Each number is 200 + 40 x the weight over its row's rms, rounded and kept within 0 to 999. Layers, rows and columns count from 0. The size before them is the row's rms in percent of the matrix's.

# layer 6 attention value, 768x1024, rms 0.0565, rows 233-258, columns 384-511
089,161,181,261,234,226,224,264,230,164,259,161,163,226,159,139,151,189,235,217,251,197,117,198,263,281,101,250,176,216,187,182,184,132,141,179,178,221,221,142,147,156,211,184,167,241,269,203,224,225,184,300,170,155,175,246,204,160,227,180,220,255,183,225,158,154,241,177,206,219,212,210,162,244,213,249,142,200,195,198,126,213,180,240,247,266,224,193,176,219,227,150,181,231,228,181,189,182,147,182,208,169,222,252,156,166,189,86,112,210,176,210,221,233,194,234,220,247,254,237,199,188,172,203,228,170,174,161,251
095,150,221,201,172,199,204,242,210,227,158,243,292,204,170,168,226,225,223,251,261,221,199,224,220,194,117,160,231,203,257,93,138,176,176,174,212,247,215,217,216,172,193,267,232,223,156,233,175,253,215,180,188,128,214,167,185,195,196,176,235,181,246,173,164,202,203,196,239,201,201,152,192,225,180,189,180,197,275,209,181,145,179,184,221,195,177,192,174,179,179,113,171,151,346,91,242,190,221,205,223,189,217,212,217,254,225,241,178,238,260,251,136,195,253,220,254,246,284,201,142,190,186,167,192,191,83,210,186
090,205,163,181,184,204,192,221,190,214,175,169,215,243,219,108,211,151,215,170,226,234,177,257,229,212,108,215,188,198,234,107,193,236,180,130,163,184,251,168,136,187,238,188,188,206,148,261,171,282,187,237,208,193,293,217,160,207,290,139,250,184,261,204,227,190,160,175,237,230,257,257,219,226,168,178,243,170,209,274,124,192,227,239,277,208,154,123,167,224,175,238,222,180,287,179,238,268,182,103,320,256,250,290,211,211,131,175,185,173,224,174,213,197,207,271,230,158,147,241,208,153,252,239,116,128,185,155,234
094,230,207,225,231,211,176,220,254,117,229,169,175,171,179,156,201,115,211,236,152,194,183,167,210,159,200,238,219,268,205,186,231,265,189,174,151,129,274,147,261,208,157,210,277,181,247,214,178,166,175,192,189,206,336,233,212,220,207,203,226,194,230,216,226,212,191,266,202,199,153,193,174,201,218,268,116,208,170,189,164,201,198,253,191,187,211,168,222,244,185,231,187,143,204,207,269,148,202,254,219,244,160,244,200,178,218,113,208,222,211,273,264,266,150,214,136,259,153,165,282,181,213,250,286,186,173,188,184
092,170,210,201,254,239,198,146,211,210,167,250,244,199,177,170,256,235,208,255,177,164,219,217,218,163,222,150,238,161,215,139,215,245,164,139,221,146,188,210,228,132,175,187,190,169,238,248,231,196,189,208,219,211,211,237,242,161,175,138,162,191,206,161,202,204,194,200,174,161,220,262,134,194,221,251,148,193,270,204,221,194,139,202,154,228,193,227,201,190,200,173,193,160,249,262,209,222,210,175,252,283,137,160,215,245,234,205,174,203,263,174,176,179,185,225,182,185,271,170,185,235,226,206,217,172,229,221,239
095,207,207,226,284,221,256,145,239,244,124,147,226,184,198,281,145,213,160,201,167,107,192,196,241,250,130,227,210,164,205,234,219,134,217,170,170,173,190,104,245,199,207,188,233,216,126,284,235,183,136,231,193,204,240,248,219,206,218,211,157,256,59,152,189,182,185,176,257,204,193,278,184,280,282,179,168,193,196,171,204,161,168,221,204,213,171,175,115,154,222,186,272,226,146,189,228,147,253,212,228,152,245,202,139,208,168,195,213,184,123,227,187,226,157,134,179,164,221,209,256,233,267,136,160,244,188,205,189
095,229,166,215,195,268,194,230,201,262,166,222,211,136,196,142,160,177,201,204,244,145,187,226,197,234,179,230,296,235,257,133,151,183,189,141,179,204,190,202,232,239,167,177,231,219,124,215,206,277,244,195,220,223,185,207,124,231,198,187,218,131,262,208,145,197,230,194,248,193,216,179,255,251,179,104,195,180,213,169,189,197,165,289,186,232,171,231,172,235,150,255,222,166,206,274,285,107,165,142,299,297,177,189,234,240,231,206,160,212,150,201,224,235,222,150,166,292,198,184,159,172,294,245,109,240,246,174,223
092,135,142,234,152,234,198,184,208,195,174,212,259,202,245,212,265,252,246,190,199,217,244,167,284,253,203,169,251,132,244,205,175,244,133,185,124,148,161,187,144,135,227,136,232,180,175,145,234,235,231,257,219,207,136,200,196,150,208,185,241,71,208,229,237,264,235,233,205,211,207,176,207,166,220,227,241,226,175,212,146,213,238,264,198,267,182,223,219,226,207,196,165,162,227,243,191,161,170,211,184,169,226,223,251,219,219,170,214,210,233,214,242,198,228,232,238,201,239,198,245,225,154,260,292,171,173,120,292
100,235,168,165,244,197,224,191,234,208,177,237,188,242,257,150,237,207,229,239,112,146,226,242,180,224,260,86,190,253,224,263,303,223,189,226,249,212,148,193,198,202,206,299,245,232,204,169,212,245,182,164,102,193,242,231,169,197,294,317,237,191,199,234,175,199,179,111,236,186,195,203,228,241,149,225,186,297,233,246,227,218,175,220,193,173,266,152,215,224,204,182,177,264,174,187,211,193,145,179,237,274,107,219,178,257,226,270,231,140,187,247,246,192,122,215,259,187,178,217,241,189,141,181,245,185,200,246,214
094,217,210,185,201,184,199,252,248,185,129,162,137,203,266,265,233,262,194,202,187,219,213,215,160,232,246,207,210,172,176,131,229,214,236,194,251,169,203,216,157,140,204,296,218,206,148,242,216,204,197,255,171,250,271,178,194,179,211,204,140,145,188,187,284,233,243,210,207,263,226,290,237,229,168,209,238,230,194,122,272,225,201,212,198,245,201,154,217,156,245,241,221,202,229,202,303,204,217,175,287,112,236,208,228,155,139,199,167,190,175,215,190,216,167,182,147,198,234,166,218,220,221,204,248,217,156,181,238
093,151,179,230,194,218,155,190,244,191,202,155,261,187,207,133,151,188,230,213,169,71,217,182,306,182,167,199,150,181,218,135,237,178,199,210,163,257,200,143,177,221,164,285,202,183,184,280,274,160,145,276,200,227,252,192,246,246,205,153,196,180,161,196,276,241,179,170,110,267,228,275,183,215,204,272,170,234,209,230,213,176,229,211,259,223,172,207,231,177,231,192,219,249,250,211,203,239,132,191,231,136,223,209,189,163,161,265,207,184,208,264,206,179,160,249,140,141,153,149,188,268,237,239,290,229,197,83,201
089,162,181,155,169,173,241,176,225,241,132,197,220,238,173,165,123,149,142,208,202,158,226,223,104,251,191,238,117,195,236,174,206,259,224,248,328,132,219,189,193,155,162,214,145,204,218,236,197,156,177,243,212,215,200,237,240,210,217,224,125,138,252,274,181,246,199,203,130,170,171,239,196,182,239,227,181,196,241,232,170,236,184,186,235,158,152,148,163,227,215,151,181,204,248,270,193,113,196,202,170,237,167,182,255,217,170,194,201,130,250,105,191,193,224,247,188,192,203,200,212,210,148,228,174,190,188,220,178
099,209,154,196,193,191,224,208,217,173,243,186,284,228,271,239,251,116,187,157,252,219,230,227,245,172,221,218,236,208,254,177,178,214,129,194,156,196,217,204,261,183,208,179,223,166,230,186,213,243,196,209,207,259,223,225,251,246,212,289,291,222,170,102,176,197,206,147,226,168,120,189,279,259,145,187,123,227,226,205,209,194,214,128,240,212,218,257,205,249,273,175,220,209,251,277,271,293,205,158,247,184,153,228,173,244,230,189,170,242,218,197,214,91,170,255,188,99,194,214,277,155,196,188,200,210,216,220,179
101,248,204,195,183,323,151,166,289,174,222,157,174,220,183,151,232,158,242,172,171,180,237,151,127,194,201,247,107,235,184,172,224,251,184,173,205,171,190,184,201,246,239,197,273,217,192,147,221,253,204,175,155,199,160,240,130,300,268,150,217,240,176,182,142,222,226,159,225,196,230,181,255,223,136,246,233,181,221,249,155,196,195,197,194,138,223,181,159,208,159,124,238,187,149,268,165,248,144,235,247,212,174,180,119,132,173,182,220,212,134,194,233,179,235,189,178,261,196,229,190,247,208,171,231,253,280,273,209
089,235,207,172,204,246,192,261,236,183,181,135,165,234,211,183,164,173,135,164,232,261,217,124,208,195,166,240,144,211,158,190,134,187,212,169,312,152,261,195,160,220,180,271,235,197,189,236,263,243,119,170,243,205,182,205,195,145,130,143,223,250,168,229,269,261,211,211,117,155,198,296,190,153,211,233,148,186,135,154,197,187,194,184,170,195,97,187,188,212,161,155,141,233,203,229,148,181,282,215,201,188,216,188,217,204,168,160,212,168,202,165,239,180,193,173,199,173,167,224,210,186,163,255,251,267,165,130,255
095,242,271,261,194,145,229,134,283,226,188,227,268,183,223,180,164,278,226,193,198,183,166,182,186,161,223,145,226,222,196,164,178,205,161,206,257,68,229,185,220,165,182,231,206,171,237,204,245,232,70,197,158,158,187,223,196,213,256,215,225,146,178,214,185,162,196,181,213,219,192,235,137,234,196,172,154,205,285,135,146,188,267,185,174,136,225,210,193,228,227,227,155,239,218,134,203,191,181,78,216,198,215,210,226,187,243,254,208,211,232,269,236,147,166,208,185,78,187,176,181,178,174,188,173,217,224,241,219
091,190,154,209,234,238,238,208,211,205,168,154,196,172,115,197,239,144,114,164,191,175,127,204,218,287,273,187,117,203,192,196,169,163,189,220,208,234,187,252,201,162,214,188,222,247,182,141,237,217,152,212,197,212,221,252,161,211,163,166,253,188,149,177,214,196,140,124,144,274,217,252,208,134,228,177,279,191,244,202,191,250,178,211,178,236,204,156,198,198,165,192,231,195,120,284,192,222,156,249,186,114,263,213,134,153,197,248,143,177,168,172,239,180,232,216,146,182,152,179,275,157,236,256,223,208,245,206,236
097,157,172,197,256,198,253,221,184,154,195,157,232,135,164,241,256,192,211,207,166,221,229,242,248,159,199,143,152,194,232,210,238,202,182,146,148,175,253,183,225,253,267,198,154,228,211,182,203,214,99,206,144,148,181,189,164,195,158,201,222,164,200,210,210,156,159,203,217,241,121,139,181,168,212,227,189,213,272,180,125,228,240,193,176,170,185,142,257,204,178,205,247,130,180,238,170,224,176,212,232,191,198,190,199,183,250,200,203,231,191,250,230,219,142,156,249,201,202,197,251,224,147,220,281,208,110,175,148
094,186,176,221,223,250,142,172,223,243,184,196,170,164,280,154,109,99,172,249,225,76,249,250,171,188,227,247,232,164,231,220,126,176,221,164,198,234,251,199,225,169,222,205,180,212,224,248,126,158,161,181,180,236,229,146,124,167,187,193,230,222,245,209,195,141,127,204,166,188,208,241,126,208,150,208,242,243,264,133,125,222,182,169,244,231,211,178,152,255,190,184,129,145,183,205,199,133,259,130,164,205,208,157,192,211,183,163,203,180,180,161,240,240,134,105,239,157,130,185,208,260,232,177,198,268,220,106,252
094,187,200,148,256,169,217,250,207,209,214,188,182,186,238,220,123,112,168,236,187,220,240,136,217,181,151,172,187,195,229,189,157,213,216,200,187,180,168,150,258,202,196,177,177,224,223,268,197,226,161,151,258,213,241,209,265,155,166,202,178,216,24,179,256,155,185,241,261,193,224,290,169,215,210,166,92,220,242,216,214,266,203,245,232,182,231,177,196,229,141,208,140,158,245,226,201,223,232,196,167,216,179,275,273,157,215,181,211,127,270,204,248,295,88,185,176,189,202,222,198,199,214,220,270,218,225,172,204
093,200,108,242,264,253,264,243,133,157,174,288,137,152,170,195,239,203,212,192,250,184,174,184,190,188,197,226,175,248,188,211,156,245,199,197,244,186,169,178,234,134,247,206,160,213,164,180,104,179,228,178,171,146,190,154,227,246,216,236,157,189,257,181,205,149,246,196,220,183,209,180,207,165,207,196,194,123,249,234,136,193,225,224,235,173,266,137,203,124,236,238,336,153,196,154,206,201,215,238,196,240,169,251,153,158,223,217,283,255,147,149,213,181,179,186,227,252,164,227,163,221,221,184,193,152,213,252,131
092,137,222,209,150,272,218,190,172,179,238,235,210,173,173,154,171,170,183,216,265,188,234,198,219,141,164,242,198,249,119,174,177,201,208,242,172,246,226,226,142,218,190,260,228,197,275,166,165,166,236,232,194,203,236,210,211,176,132,234,191,189,278,261,226,194,258,203,240,235,240,187,175,158,208,134,214,272,207,212,206,214,225,162,203,176,135,202,273,253,163,163,242,197,210,183,161,181,183,226,107,211,144,231,139,115,214,164,220,144,115,279,213,209,195,237,210,231,143,207,291,211,237,242,158,155,204,168,186
093,180,217,156,184,255,241,227,218,216,164,224,181,215,213,235,201,213,184,138,163,198,190,250,210,157,256,213,220,127,188,226,129,236,241,196,275,242,218,187,248,122,153,175,195,196,236,169,173,170,252,261,262,181,211,164,180,195,198,208,199,166,201,254,190,221,171,166,242,227,176,239,185,166,208,193,224,249,179,284,191,250,218,180,179,167,178,176,259,155,192,126,255,144,199,248,226,238,170,145,217,115,267,199,176,181,221,260,194,125,222,192,165,205,205,59,123,241,183,225,210,220,160,196,277,222,216,219,243
084,197,235,208,180,191,221,206,247,293,273,204,147,288,146,221,249,172,148,199,257,161,196,231,203,191,193,138,169,200,181,180,185,240,206,140,187,192,197,173,217,235,128,263,241,81,216,104,172,201,190,199,248,171,167,178,198,197,236,159,139,212,211,133,223,250,195,202,216,189,117,141,217,182,165,186,221,237,203,218,188,200,237,231,281,225,176,246,227,205,245,164,210,316,217,194,167,201,149,154,165,188,216,175,97,225,213,318,245,112,224,216,273,227,189,178,215,206,199,192,198,189,145,243,207,206,240,210,195
083,225,227,181,248,280,198,246,247,149,209,119,199,134,183,232,180,308,134,132,194,269,184,252,244,172,170,196,220,215,229,180,251,163,186,143,141,251,211,230,180,120,244,239,136,166,165,171,241,211,227,170,199,267,212,168,197,162,169,205,203,220,291,242,272,164,133,198,196,211,154,264,244,235,227,128,163,215,306,173,282,196,225,190,202,153,177,230,181,205,196,247,165,198,174,170,227,219,228,191,191,192,209,156,208,291,224,163,252,180,279,201,203,202,192,135,161,282,248,150,117,235,250,227,218,293,203,188,153
087,221,258,223,213,238,156,232,208,178,244,219,252,234,206,169,141,223,164,216,185,118,172,208,199,219,189,155,141,203,181,194,154,176,275,155,213,167,205,167,197,222,111,186,228,221,175,174,154,275,201,189,229,137,225,162,136,172,217,302,180,216,220,205,185,240,208,225,212,240,222,203,140,260,203,148,202,163,254,180,236,120,131,280,246,199,176,276,222,170,132,192,266,227,219,206,145,244,201,244,197,199,137,161,261,238,163,196,224,161,163,249,134,221,115,176,201,239,175,127,177,207,215,223,302,107,224,162,155